config = dict(
    num_hidden_layers=12,
    num_key_value_heads=4,
    norm_place='pre',
    norm_eps=1e-05,
    qk_norm=True,
    tie_word_embeddings=False,
    init_std_qkv=0.0434,
    init_std_o=0.0539,
    init_std_up=0.0621,
    init_std_down=0.0621,
    warmup_steps=52,
    schedule='wsd',
    batch_tokens=16384,
    max_seq_len=384,
    dataset='wikipedia_en',
)
Each number is 200 + 30 x the weight over its row's rms, rounded and kept within 0 to 999. Layers, rows and columns count from 0. The size before them is the row's rms in percent of the matrix's.

# layer 5 MLP down, 128x512, rms 0.0621, rows 0-108, columns 0-63
101,237,251,155,195,209,217,213,264,181,162,230,205,208,201,169,159,230,233,182,268,210,197,235,184,225,190,240,189,263,256,233,214,204,217,224,185,207,218,133,204,243,223,177,172,166,229,250,215,188,189,176,170,188,235,211,247,206,212,187,166,220,215,187,155
100,191,156,217,129,222,161,258,200,168,166,208,225,195,151,215,218,223,200,196,192,209,110,182,164,194,217,251,191,191,187,238,198,217,211,229,189,158,216,216,172,226,227,185,228,195,212,246,128,207,183,218,222,174,204,219,206,182,277,198,215,196,149,247,197
098,222,187,211,191,178,213,174,173,173,179,232,257,177,210,238,204,149,201,206,197,141,232,250,246,232,190,161,195,170,215,173,220,186,253,188,231,202,166,211,218,166,221,166,212,229,224,171,192,192,162,182,227,202,250,156,186,202,149,230,142,245,184,199,156
100,166,204,284,202,213,169,153,126,216,240,144,275,238,227,231,191,195,233,219,243,209,239,197,201,210,227,226,152,142,170,147,184,189,198,226,238,236,166,208,215,138,206,176,179,228,187,219,168,218,216,218,220,265,241,165,241,171,204,181,216,222,221,184,224
104,218,136,155,201,209,176,196,250,228,199,216,195,191,176,254,173,239,208,184,220,199,227,185,185,242,207,224,159,199,239,188,165,218,248,190,205,218,161,264,170,141,241,185,209,201,173,194,120,218,185,154,245,191,211,204,186,178,186,211,168,203,157,134,198
102,163,168,231,205,191,223,186,209,189,189,209,240,183,229,240,239,195,220,207,199,184,231,183,170,182,224,190,219,233,234,176,215,170,186,195,190,274,196,187,197,210,145,213,199,178,187,223,214,225,212,201,211,233,186,246,212,224,168,118,214,149,208,162,227
095,275,218,236,202,212,249,192,153,255,217,168,221,203,219,186,214,248,198,193,254,226,214,180,171,218,220,260,199,224,176,168,179,236,215,239,175,175,164,172,195,175,217,237,214,242,270,205,200,157,297,237,241,185,235,206,162,258,255,192,268,166,190,201,212
099,197,172,141,224,178,260,201,229,262,209,237,193,181,182,191,169,209,218,227,163,205,204,175,207,225,186,176,219,165,201,192,236,214,206,207,239,175,204,188,206,256,188,197,185,214,219,182,241,184,144,189,224,219,177,236,188,245,217,201,154,169,182,216,215
104,210,262,138,209,223,150,186,170,241,188,241,250,232,219,245,219,148,177,226,186,173,222,196,159,150,192,189,195,180,150,208,192,256,185,244,140,183,225,187,137,221,208,213,209,171,222,131,184,214,211,182,185,201,180,190,176,211,222,220,169,172,163,189,207
098,276,216,144,187,220,201,204,157,200,152,228,219,213,186,220,217,209,240,196,254,171,173,178,123,189,155,197,184,164,136,189,151,202,208,171,194,196,193,158,213,176,181,180,178,219,218,250,126,212,189,220,223,199,238,185,200,218,279,205,217,184,166,252,169
100,223,285,191,194,184,229,223,246,189,230,156,187,214,195,204,147,176,150,197,260,141,216,191,239,136,177,240,204,180,175,129,269,182,165,207,228,256,175,196,182,202,215,216,198,169,227,205,223,216,187,189,171,210,191,227,173,174,210,157,177,198,217,217,195
095,163,216,139,189,242,168,173,208,236,145,181,172,158,197,208,193,210,211,224,157,200,190,216,254,214,209,218,195,247,235,157,204,128,174,170,235,240,209,224,208,165,178,190,246,184,173,320,218,169,144,227,211,219,206,221,215,187,224,211,209,183,269,210,225
102,242,212,205,201,193,205,238,225,193,255,196,158,191,196,195,202,180,229,157,192,193,240,198,190,236,197,232,180,233,243,231,221,218,242,209,215,215,233,214,178,174,152,170,198,224,189,159,194,225,173,203,174,159,175,132,228,248,187,182,217,175,207,300,214
103,197,142,197,191,192,219,196,167,226,201,232,151,231,188,186,207,239,196,200,186,221,229,248,185,159,227,220,190,165,212,204,188,218,184,192,198,219,224,165,212,193,190,187,211,213,211,196,181,239,191,226,129,216,241,220,187,240,195,156,245,189,200,184,164
096,173,260,187,178,152,158,175,187,184,240,183,184,229,154,172,209,217,201,198,208,197,216,180,190,221,198,284,231,226,187,150,200,185,215,247,244,182,188,200,232,141,167,222,250,236,223,245,203,217,235,171,167,199,203,188,212,247,247,200,206,194,245,187,217
096,235,279,258,199,209,224,249,187,207,181,172,183,215,201,187,206,184,182,231,234,210,183,235,184,214,210,239,175,208,229,187,146,135,185,231,231,225,189,178,178,196,165,239,159,182,267,254,182,240,200,195,178,221,186,230,163,233,227,220,208,186,190,145,160
096,243,209,220,193,200,190,192,224,170,249,219,200,236,261,159,160,225,194,193,250,206,211,192,226,183,208,200,193,234,204,243,213,191,189,166,201,267,154,184,210,244,211,243,180,161,203,161,208,132,240,220,139,195,204,208,199,211,166,192,207,218,150,230,235
095,220,189,221,218,182,203,173,173,171,174,201,158,233,220,229,156,184,210,191,170,226,187,235,129,225,259,199,212,187,185,276,167,146,221,209,186,217,203,171,213,242,189,244,160,155,187,231,231,165,211,180,239,232,195,164,167,200,161,161,174,172,209,193,252
099,242,239,142,160,165,204,201,163,161,201,218,182,206,220,181,207,160,155,252,227,239,219,211,229,225,199,240,233,233,134,204,211,195,234,193,280,181,239,245,113,190,226,126,181,230,227,206,218,182,165,188,150,201,175,206,214,185,169,182,139,158,229,208,137
105,218,176,220,225,214,183,268,231,206,194,194,139,166,167,262,201,189,210,261,196,149,124,218,255,278,221,196,236,227,183,213,193,152,186,169,213,188,201,145,203,217,183,190,238,222,134,216,187,242,212,194,196,197,152,195,200,190,216,187,195,217,216,209,190
102,171,209,210,193,243,178,253,200,212,227,237,255,212,205,159,191,218,216,179,166,192,255,211,170,195,160,170,173,168,227,193,243,210,160,197,135,199,231,193,168,195,226,226,198,229,198,167,196,200,161,186,219,245,218,230,163,232,238,227,249,183,242,191,206
103,205,197,188,162,188,220,176,229,204,156,165,217,154,232,184,173,199,220,229,198,204,258,162,256,214,228,254,173,185,232,204,153,210,226,209,185,220,196,163,161,219,148,176,212,162,182,202,199,210,211,240,212,155,174,198,199,200,164,186,229,236,173,195,264
096,192,191,235,185,259,165,169,197,192,207,183,213,238,206,203,179,224,167,226,211,210,190,211,193,189,218,176,197,217,202,238,218,240,178,161,168,197,216,167,189,229,202,182,220,222,219,237,185,199,160,191,173,135,206,173,219,196,205,220,208,206,248,200,237
091,224,208,183,255,200,199,220,176,218,239,190,216,195,221,179,171,200,205,200,197,189,185,167,191,203,205,231,154,195,265,165,196,221,215,201,172,230,243,225,240,209,178,212,217,199,229,130,242,237,186,203,216,170,203,171,231,197,207,216,230,173,176,183,166
088,191,162,250,185,156,190,215,254,220,171,147,255,202,157,206,140,174,186,230,152,205,218,235,168,196,256,269,217,218,207,206,211,223,218,174,197,230,170,215,218,172,205,206,201,152,186,216,185,218,195,250,243,133,178,227,231,249,220,208,219,245,209,216,217
099,157,203,201,227,204,193,202,213,250,176,254,198,192,194,193,199,229,202,171,237,269,185,207,189,189,231,221,188,204,213,139,226,244,216,224,196,166,161,222,228,193,127,188,212,214,161,187,195,222,177,219,257,267,155,191,202,225,252,209,172,176,202,177,223
103,166,226,211,148,198,182,179,260,175,223,227,207,160,209,224,183,155,203,167,195,173,211,180,223,204,227,174,126,179,237,222,153,174,184,263,209,211,185,166,200,177,236,218,179,125,187,241,191,182,114,247,216,220,182,275,219,195,196,172,147,218,192,231,152
100,177,227,210,175,198,196,202,250,174,152,214,214,151,205,177,268,181,172,200,177,210,210,169,193,192,228,182,171,148,218,217,169,195,219,236,150,219,165,193,200,177,211,201,166,220,160,204,172,193,148,172,194,208,210,251,152,243,181,209,240,256,189,220,182
096,147,182,207,156,199,216,222,207,164,199,166,218,168,184,202,160,236,191,178,196,171,218,196,244,210,172,216,221,165,227,250,201,200,187,213,228,181,213,186,196,205,183,201,165,190,224,272,200,210,263,164,192,192,175,208,224,183,252,220,186,190,154,205,169
094,219,187,132,213,150,256,201,211,196,226,172,170,159,141,195,239,182,219,156,150,207,212,181,204,144,192,167,192,178,212,151,203,163,196,195,204,192,181,200,204,220,199,206,131,193,216,241,240,232,176,281,153,204,180,246,199,181,212,212,127,196,193,177,196
102,235,197,188,262,182,219,208,181,175,249,204,180,279,210,229,203,197,175,199,231,146,227,164,186,225,207,170,193,181,206,239,195,208,183,179,189,227,196,169,205,166,246,249,182,233,182,177,241,198,224,178,201,184,188,213,183,184,190,239,143,168,170,126,198
103,166,186,171,180,256,176,169,213,157,225,125,267,167,171,205,229,206,185,217,192,173,158,213,202,173,187,177,184,193,168,248,189,196,169,220,201,99,239,167,169,209,155,221,224,268,202,195,239,127,270,186,174,192,177,211,199,267,195,162,188,181,194,201,257
092,234,170,210,207,198,162,262,174,190,164,151,178,208,180,136,206,217,239,235,208,166,180,191,210,189,205,188,217,206,195,233,244,184,229,208,206,243,155,176,228,184,190,186,217,209,203,166,215,169,196,182,220,175,200,215,208,211,199,187,209,205,153,178,202
099,156,203,200,193,210,149,186,229,142,166,182,246,164,182,212,210,182,125,225,183,188,209,172,217,182,219,178,231,212,225,172,213,191,189,140,194,169,201,175,191,265,203,164,164,198,193,211,201,189,237,158,173,139,186,166,183,224,215,214,241,194,153,237,169
090,257,228,226,223,219,201,174,176,191,275,206,200,223,167,173,224,156,204,153,195,193,157,188,201,125,207,168,229,169,182,209,196,230,194,181,209,171,220,153,197,179,245,231,173,237,260,255,205,221,199,201,231,113,173,267,196,193,187,250,249,233,194,164,223
126,192,191,231,190,207,168,180,155,224,225,253,134,203,204,207,165,254,215,195,181,221,218,202,230,126,200,196,218,218,198,159,195,197,176,193,228,179,213,183,195,174,202,210,238,247,149,198,207,203,245,197,165,214,243,143,204,182,215,143,173,193,182,185,171
100,152,199,173,242,212,188,209,179,160,203,218,191,217,191,216,211,146,195,159,179,223,195,236,174,146,186,188,208,197,283,175,256,213,174,151,243,178,232,229,226,259,192,194,234,155,184,209,203,192,198,222,158,190,147,184,156,228,144,180,172,198,227,199,195
103,171,175,200,171,187,141,249,201,217,184,187,202,244,227,256,173,185,175,248,186,225,197,216,198,224,253,149,204,205,220,220,224,158,217,238,224,191,188,223,192,159,162,219,215,257,233,213,225,168,163,174,209,161,221,157,179,184,170,200,156,245,223,216,220
093,173,195,207,237,207,204,175,154,230,177,172,209,166,217,190,229,203,210,200,189,216,239,248,168,239,215,175,210,210,288,230,195,175,234,213,203,184,196,194,204,236,213,251,200,219,207,241,160,236,121,193,177,222,170,239,242,196,199,182,224,151,218,234,178
097,166,223,187,183,158,198,190,210,180,263,223,232,192,149,231,215,166,248,242,152,170,215,154,215,225,204,137,233,173,144,184,189,206,195,157,145,160,178,206,192,154,203,196,186,209,226,262,151,202,166,113,266,252,184,189,230,208,211,250,198,143,195,163,215
101,182,205,191,231,192,236,263,252,178,213,193,196,251,224,208,193,200,250,208,177,225,206,193,258,203,231,199,165,201,251,228,182,228,225,181,181,264,205,182,203,164,214,181,177,204,185,146,223,209,215,204,221,235,179,195,220,242,199,237,200,232,226,180,200
098,261,220,249,246,209,208,170,185,201,152,232,174,199,250,211,145,216,235,175,194,156,227,172,196,211,184,186,180,195,202,179,182,184,129,194,211,213,162,233,210,249,202,262,165,183,226,216,241,226,177,245,186,244,241,224,207,186,231,211,223,273,240,169,156
104,189,215,162,258,224,186,204,222,171,179,232,216,164,254,186,253,195,204,194,188,206,147,186,178,168,197,218,169,170,198,200,229,235,237,183,237,237,168,194,245,203,185,224,216,196,230,206,233,188,220,197,178,217,228,167,153,199,169,158,165,181,142,200,183
101,203,213,180,119,149,181,202,217,216,196,183,191,199,157,222,216,217,226,157,210,194,268,209,195,205,149,200,209,203,191,229,209,200,198,203,213,193,162,222,175,223,207,122,269,140,241,180,206,212,158,184,150,228,215,137,241,211,233,212,177,208,147,187,148
098,181,244,213,161,214,236,219,236,198,248,188,201,206,240,185,149,149,173,154,138,236,212,180,180,243,199,197,230,263,237,228,217,197,205,241,182,225,256,227,210,262,126,181,232,186,216,185,272,240,213,226,161,194,217,228,174,172,204,174,178,202,198,277,306
108,181,191,198,193,169,137,195,226,215,147,214,200,188,256,233,191,211,152,163,170,206,237,227,196,166,206,191,197,201,242,226,230,182,214,224,182,208,146,199,208,224,194,157,160,214,142,225,177,225,180,212,185,177,226,208,185,154,244,248,271,247,204,186,191
100,240,248,175,166,209,156,224,159,194,232,209,177,168,182,223,267,232,176,184,268,200,189,216,155,178,183,189,193,189,188,285,183,232,212,219,145,261,186,195,247,228,190,191,239,222,219,175,200,107,171,207,252,216,227,143,155,219,214,159,231,184,160,210,175
101,193,200,223,220,175,192,171,209,170,185,180,166,236,173,191,257,221,202,222,225,199,175,188,213,211,169,176,210,203,161,241,237,225,191,188,236,230,139,223,185,212,195,163,162,167,189,241,222,175,175,166,233,141,217,178,201,166,181,254,169,203,198,230,206
104,243,182,237,230,273,244,218,194,224,240,193,242,220,189,181,266,232,205,182,195,276,214,203,166,211,184,210,157,168,195,191,227,283,115,146,210,207,204,229,230,196,199,250,164,211,179,240,192,206,195,219,194,263,160,179,273,200,165,219,248,193,181,143,168
109,206,162,204,209,179,169,251,160,161,203,164,249,192,194,177,147,211,190,250,179,190,232,229,224,230,195,211,192,221,178,237,147,140,162,188,210,167,199,218,274,209,175,167,155,212,166,181,221,212,211,160,206,220,185,177,220,146,185,199,191,198,211,205,230
100,169,197,149,238,179,210,205,188,163,233,158,150,223,203,165,209,174,247,189,212,210,219,210,200,168,195,230,205,209,167,216,218,173,212,187,191,154,217,197,266,224,250,190,174,175,269,199,178,210,206,209,165,195,184,181,172,234,224,238,167,110,177,202,190
102,220,202,160,161,226,168,182,129,211,213,190,224,150,186,236,253,178,208,167,243,190,156,180,213,215,158,172,229,236,207,167,208,196,243,173,200,217,239,212,168,188,281,196,223,180,176,199,218,213,207,186,194,280,189,231,178,178,179,209,252,207,204,195,197
101,178,264,213,243,223,207,236,207,163,257,208,206,198,208,215,185,222,157,209,192,171,225,231,212,245,191,215,221,135,226,189,216,206,214,224,180,166,235,191,196,162,177,193,169,240,236,203,188,236,206,188,148,187,187,196,248,186,210,209,155,149,221,184,254
104,154,177,191,214,115,210,207,144,213,223,208,224,209,172,222,218,248,245,192,141,202,155,231,255,176,203,269,179,238,215,181,128,198,184,225,153,212,179,156,175,238,187,195,177,237,175,150,196,200,163,226,171,240,206,281,226,243,184,210,244,162,164,216,210
097,268,233,243,182,187,149,155,168,227,210,254,171,208,211,175,245,218,190,196,193,220,237,236,219,193,205,216,235,209,208,226,143,170,134,186,183,140,259,223,224,188,216,211,205,209,218,190,194,129,235,229,180,197,151,190,209,224,200,189,178,169,216,198,188
101,211,193,183,200,141,234,238,198,204,240,160,222,245,215,234,202,196,199,224,199,255,161,156,215,180,233,216,177,253,201,213,153,223,195,202,258,127,179,182,223,203,211,166,198,204,227,172,244,179,301,167,247,173,239,172,221,178,185,207,235,208,201,217,176
101,162,217,230,159,212,246,189,175,225,220,212,203,175,201,140,210,201,224,248,178,211,219,205,183,211,244,240,218,193,273,194,212,209,202,215,214,209,202,243,246,162,196,221,240,223,168,206,208,245,209,181,144,186,224,192,216,101,212,171,128,206,292,225,177
097,209,200,206,233,251,154,192,163,197,235,204,220,219,195,147,212,200,213,231,239,206,198,155,176,177,212,192,179,206,182,247,182,147,213,164,198,222,157,209,203,214,206,192,175,226,190,184,195,140,204,223,189,193,244,211,196,182,177,157,257,184,172,190,189
110,181,230,213,145,226,142,231,182,212,219,206,236,189,230,188,246,251,220,183,206,224,238,211,224,254,162,217,240,209,235,232,208,194,207,217,233,178,215,228,241,181,203,180,145,173,250,211,215,194,223,159,165,250,242,177,174,150,167,216,191,217,246,217,205
091,244,216,221,234,215,213,159,181,194,141,163,212,162,180,183,208,209,216,178,225,231,184,186,189,181,221,221,208,220,187,210,215,230,189,172,164,218,227,183,163,188,211,157,215,214,144,189,185,166,132,236,198,143,200,211,181,170,233,175,235,213,214,171,187
104,194,170,184,246,178,162,180,258,209,171,165,235,218,209,195,227,230,149,230,218,249,211,172,232,226,206,174,171,194,199,232,183,209,196,172,251,175,236,177,196,189,252,206,197,244,219,175,234,223,222,206,179,171,270,229,132,181,207,237,186,170,206,198,191
094,163,179,204,178,185,190,180,195,183,202,179,139,224,171,208,162,226,212,167,200,145,201,226,259,182,182,189,197,214,215,189,215,158,173,151,163,182,263,225,147,264,205,208,230,173,175,126,162,241,207,214,215,192,201,191,194,184,201,239,170,217,208,145,206
110,190,205,197,189,173,197,150,193,198,197,189,159,209,244,182,193,201,218,222,197,242,186,223,230,182,215,236,219,191,204,207,196,215,239,218,193,251,160,194,228,235,225,232,191,178,152,235,229,153,186,202,191,222,228,256,174,192,222,165,231,153,226,179,208
098,201,246,204,175,191,221,204,211,128,170,202,186,256,225,198,211,187,225,182,178,195,218,148,190,248,181,166,199,181,182,180,211,209,184,202,177,223,219,188,184,246,262,162,203,182,126,211,184,183,157,157,144,230,193,201,202,199,168,196,203,173,208,238,203
093,133,186,229,217,173,222,233,159,202,141,192,230,213,209,200,229,220,202,201,162,166,182,150,256,228,186,225,170,239,216,215,266,172,156,116,195,203,198,165,208,125,197,230,228,211,240,244,208,231,203,202,219,200,238,187,233,163,226,204,203,260,241,174,208
097,175,211,228,194,167,226,197,214,236,214,196,218,216,230,178,212,204,182,172,213,207,216,213,152,240,186,239,255,226,218,199,178,191,191,177,199,197,207,257,156,206,172,216,159,171,187,254,217,207,219,208,142,180,212,242,261,195,128,172,175,211,160,251,231
095,188,196,190,241,162,175,225,215,246,212,236,169,197,213,228,229,221,169,216,250,204,190,242,247,222,206,140,183,183,196,180,242,271,231,255,224,196,141,251,205,205,221,152,184,214,205,191,222,226,154,170,154,171,228,222,192,220,184,178,245,242,191,241,167
101,229,198,192,179,193,199,211,159,161,223,243,187,211,240,228,221,205,183,233,186,158,181,262,171,171,160,157,251,227,137,186,181,238,163,270,202,155,135,190,207,167,227,114,150,168,218,159,206,184,192,201,225,208,162,184,214,224,210,216,154,141,230,219,197
097,231,149,185,231,264,247,236,196,209,182,182,210,204,176,208,179,178,160,230,229,148,182,183,250,235,219,174,187,190,174,174,245,167,167,186,197,236,245,220,233,128,186,216,159,193,149,152,241,236,259,241,218,161,227,201,240,237,146,161,182,219,194,245,189
098,181,185,255,135,178,156,222,190,186,252,191,181,159,218,179,211,223,211,216,220,210,226,187,255,220,212,205,166,217,192,279,186,152,229,209,173,131,211,213,234,199,215,229,223,193,197,174,249,211,262,178,205,248,185,173,116,184,223,168,175,224,185,261,202
102,193,152,154,203,224,226,192,196,229,203,224,210,219,238,230,214,171,187,235,184,213,170,214,192,180,175,192,180,179,139,205,209,218,220,193,168,212,241,193,236,173,202,213,258,199,213,183,180,172,235,224,189,207,139,217,202,159,145,173,191,218,191,262,189
105,178,245,164,249,208,234,172,175,169,143,185,210,184,178,156,221,195,222,157,220,212,160,193,155,225,207,171,204,219,231,186,223,216,196,211,198,252,211,189,185,271,175,226,239,184,178,157,210,205,194,237,178,153,240,184,191,222,222,210,211,200,210,139,195
103,242,214,178,218,211,194,224,176,145,165,173,99,183,197,204,148,173,268,210,189,155,205,193,222,195,208,264,189,195,202,222,166,212,178,180,228,216,157,191,159,173,216,169,144,225,197,203,182,216,231,195,196,217,190,134,249,201,216,203,194,165,181,229,210
105,237,171,179,192,201,217,201,183,180,220,198,230,223,148,157,208,209,257,272,242,167,237,195,194,189,241,175,219,193,168,195,208,201,218,184,179,207,137,207,182,156,240,228,155,188,197,180,191,159,189,206,243,187,199,267,235,249,242,188,203,193,150,184,145
106,180,211,235,200,174,215,191,228,269,187,164,155,185,274,213,218,192,221,213,191,176,165,178,213,186,211,192,183,164,198,174,226,189,166,275,272,205,260,224,198,172,147,173,258,236,163,160,177,219,206,225,213,228,240,192,145,233,127,187,226,252,199,167,251
102,183,226,230,202,146,186,214,185,161,269,206,186,167,197,193,171,188,155,189,220,177,225,199,202,204,202,277,208,156,182,151,217,198,211,191,245,222,146,209,156,175,173,162,203,194,199,190,248,196,271,200,214,225,206,217,222,190,168,235,195,263,198,201,197
094,206,176,225,150,204,212,172,218,231,144,194,221,224,175,158,197,182,221,158,225,209,204,194,234,186,213,252,256,213,204,200,221,190,243,197,189,170,212,240,211,263,182,179,246,213,265,217,243,185,206,199,170,203,231,149,219,220,215,174,253,189,184,206,126
101,183,195,240,209,258,197,225,225,160,223,172,182,210,265,228,217,245,237,216,146,211,257,184,151,202,213,213,210,183,172,225,233,238,184,215,184,142,190,189,254,183,206,246,177,181,195,193,170,207,194,274,213,168,219,232,196,218,163,270,209,183,225,231,236
099,189,163,211,245,206,201,178,254,215,186,179,212,178,224,175,172,192,199,192,183,205,186,135,177,225,185,217,203,179,216,243,235,183,229,228,188,202,187,185,238,213,255,219,229,182,259,171,170,237,141,205,211,191,131,244,186,219,170,197,216,221,225,140,178
092,217,212,162,198,180,184,126,194,186,194,183,196,233,166,249,254,207,218,235,196,198,158,196,211,183,235,170,213,200,196,262,198,171,184,178,174,171,255,184,180,254,217,142,171,244,198,228,221,167,246,238,172,180,174,259,163,173,208,208,197,225,210,211,209
102,209,222,206,254,183,144,220,213,210,195,175,221,197,205,190,212,213,191,174,230,207,184,203,226,132,208,219,234,178,153,180,183,257,211,212,240,158,218,165,219,182,187,219,199,220,224,204,174,146,224,194,166,230,172,219,258,201,172,224,177,205,175,109,209
096,168,198,174,173,203,215,252,181,197,248,197,182,194,223,236,181,231,193,185,166,193,238,202,235,224,162,176,182,194,177,198,209,195,166,239,186,191,249,199,198,202,227,149,237,211,210,163,226,185,192,193,159,201,207,152,192,216,217,160,151,238,237,195,234
101,221,216,220,181,261,212,175,157,212,165,232,215,146,244,231,194,164,213,191,212,223,228,159,182,192,226,195,202,210,228,190,160,181,230,160,179,254,178,170,172,219,241,236,201,201,225,196,201,213,257,237,211,168,236,189,190,226,219,186,192,167,230,184,130
098,165,189,142,168,198,174,176,178,199,197,217,205,203,162,205,214,226,172,205,188,238,140,229,183,266,208,168,186,210,224,235,235,150,201,222,192,190,193,211,212,165,174,187,195,230,198,177,225,229,190,205,226,255,183,178,177,198,183,246,165,216,168,215,195
101,226,238,218,204,231,249,167,212,236,154,194,214,260,184,182,154,166,230,206,226,198,175,223,146,185,169,254,192,174,190,142,151,212,219,194,213,237,279,188,200,170,193,245,200,219,198,221,195,196,242,241,202,163,180,210,242,224,179,164,208,178,183,169,197
100,175,213,181,241,150,152,204,207,225,204,197,220,193,181,214,231,153,174,228,194,229,156,244,208,185,205,179,228,187,238,222,189,240,194,196,195,179,173,201,189,223,193,201,177,196,165,175,190,232,163,222,225,169,203,115,161,200,216,211,224,230,237,219,241
100,202,131,244,171,208,222,190,170,217,167,172,233,183,224,208,194,240,173,193,242,203,208,195,229,213,162,183,217,112,162,237,230,237,184,246,214,220,167,208,262,223,167,142,150,219,199,189,170,213,227,163,250,162,233,206,160,191,162,180,183,204,188,232,144
107,181,217,180,239,214,183,208,190,165,218,186,170,231,214,154,207,139,220,172,190,210,234,196,189,208,159,149,196,167,183,207,186,274,221,230,148,248,200,163,186,214,254,180,229,193,163,187,197,213,186,238,266,198,170,199,224,194,202,244,229,189,206,275,208
094,189,229,179,212,247,208,181,175,213,255,207,230,197,213,204,202,158,230,152,204,203,174,232,151,156,196,170,187,180,209,187,212,211,164,228,177,199,244,228,202,222,212,249,226,205,145,188,158,147,173,230,146,156,230,212,207,238,173,200,242,214,208,205,223
111,151,240,195,183,222,235,220,231,207,182,170,221,236,151,175,222,198,247,190,166,208,181,180,227,223,237,164,183,152,272,182,203,225,174,193,187,179,202,268,138,185,169,197,159,246,207,204,167,189,223,157,215,236,188,199,248,187,192,182,205,195,206,126,183
101,171,215,155,260,151,203,178,217,152,196,196,220,214,182,174,199,219,236,155,225,192,189,217,164,153,146,207,182,212,221,204,198,175,250,172,198,205,180,196,147,216,233,184,249,187,194,184,232,138,196,214,186,215,200,192,189,248,229,178,189,169,222,166,203
100,178,193,190,118,136,192,152,204,244,195,170,178,173,187,194,226,220,214,224,161,163,174,193,171,154,184,234,261,155,178,235,223,244,212,283,203,157,184,216,127,242,194,191,201,235,180,226,158,270,177,195,239,216,160,185,169,189,197,226,215,217,194,213,252
100,220,166,238,158,234,221,201,223,197,211,198,227,237,246,201,183,171,204,209,224,164,203,185,123,184,228,211,190,209,179,201,250,170,185,201,157,196,160,214,248,254,191,210,242,185,189,178,224,175,185,195,168,220,187,214,206,191,183,207,216,206,216,188,208
103,196,159,144,180,208,187,175,173,234,206,193,193,167,215,198,183,221,176,149,217,224,166,174,206,188,211,148,193,239,235,118,172,195,248,188,149,190,239,173,174,198,214,165,219,204,168,206,155,168,174,172,232,228,202,214,198,163,260,250,208,178,233,216,154
107,214,177,211,209,172,261,235,189,216,162,249,261,245,186,191,196,242,170,261,188,190,188,199,163,231,214,201,183,152,147,178,145,230,218,244,175,147,179,244,167,180,136,257,210,176,180,212,185,202,236,226,246,259,179,238,210,233,216,235,175,250,198,167,197
107,203,176,168,197,214,215,210,230,179,185,214,191,261,220,160,177,210,189,174,222,236,179,190,188,144,227,173,235,203,172,200,202,229,136,205,187,264,202,208,188,216,238,198,234,181,178,189,250,213,205,208,199,191,204,196,150,203,216,235,217,246,184,178,266
096,173,164,226,137,201,260,153,193,191,242,231,175,220,257,243,195,165,187,200,158,248,166,228,181,187,224,161,214,221,204,176,153,186,208,162,243,216,162,207,85,220,242,191,232,178,203,258,192,217,168,246,214,227,221,200,216,181,247,188,223,176,224,225,256
100,249,207,256,223,194,204,158,206,185,183,198,173,234,202,220,206,199,157,141,212,173,193,243,210,187,203,193,224,202,241,183,165,221,227,183,180,221,228,187,173,173,199,187,200,160,186,196,213,214,220,244,233,206,232,186,249,188,211,157,212,191,189,149,224
093,223,169,206,220,144,193,186,229,214,203,222,132,184,188,145,281,234,143,238,262,196,199,177,206,213,210,129,226,206,199,178,216,226,259,178,179,216,166,201,163,150,183,178,155,212,222,157,165,200,192,113,266,201,167,160,199,152,162,249,241,204,226,176,182
098,257,232,247,208,226,166,189,240,194,178,195,180,214,179,207,192,203,175,251,193,219,284,188,218,188,185,138,211,189,183,175,247,161,197,219,108,222,218,241,195,219,217,214,189,233,172,242,186,263,189,197,235,167,157,174,195,213,167,221,188,176,241,197,206
102,195,125,195,200,202,199,186,195,181,168,144,187,181,183,219,148,177,228,130,237,183,154,209,182,190,219,170,112,232,226,230,183,187,174,145,216,198,249,218,231,199,179,181,177,174,191,253,207,187,232,157,225,165,179,219,178,190,149,197,186,229,190,211,174
099,296,221,147,198,181,218,201,209,204,167,199,170,157,235,229,215,192,205,201,228,199,246,210,202,215,277,191,178,213,125,197,226,177,127,208,267,212,201,200,212,213,211,269,214,178,253,223,162,192,155,200,163,239,225,212,236,164,148,193,179,182,195,173,171
105,221,150,184,215,204,226,167,197,186,172,280,197,231,155,267,216,171,181,237,185,208,156,208,179,235,162,217,197,170,222,201,255,213,215,204,227,196,170,187,238,206,149,172,208,222,216,196,155,195,201,200,156,211,223,219,272,194,210,229,169,224,205,183,188
096,218,207,178,241,171,203,226,245,198,220,194,220,264,242,171,179,218,162,194,225,177,167,208,237,168,192,212,248,231,199,181,209,175,193,106,201,236,243,185,183,243,113,164,168,222,199,181,224,210,164,206,192,204,136,227,209,148,163,160,251,196,209,204,188
096,240,183,168,187,189,226,223,253,205,214,227,230,172,203,161,259,240,197,203,195,256,209,191,196,174,147,159,201,232,203,191,183,206,178,194,205,223,162,258,193,153,189,208,158,168,193,137,209,211,273,183,177,156,218,195,197,207,212,229,271,211,194,235,188
099,181,277,192,150,227,221,217,226,188,211,179,192,197,212,200,137,178,145,170,202,186,169,162,171,188,191,196,269,184,186,206,197,201,239,192,148,238,237,225,204,223,210,210,224,206,206,184,176,234,248,228,232,239,162,195,185,163,206,179,204,194,195,231,203
103,187,246,217,132,160,228,215,199,156,210,173,214,121,161,134,154,242,161,151,214,185,234,239,195,224,254,272,196,207,201,190,208,158,154,181,206,207,196,197,191,207,236,175,166,234,171,210,188,146,149,182,204,216,175,157,192,203,171,176,217,199,272,180,165
098,211,195,245,213,253,158,215,162,168,190,228,183,180,204,255,228,209,183,204,136,166,248,203,209,214,226,246,192,221,151,164,115,268,200,228,162,160,172,223,218,233,248,235,216,189,225,236,188,218,179,170,211,198,183,198,181,168,202,236,224,152,136,213,170
100,177,159,172,138,190,192,137,196,229,161,199,165,198,211,232,200,200,199,205,197,227,207,191,207,212,173,248,226,171,192,210,205,168,167,272,168,183,252,246,200,208,213,242,166,148,215,191,216,233,234,231,209,245,197,159,175,184,221,205,182,245,209,221,233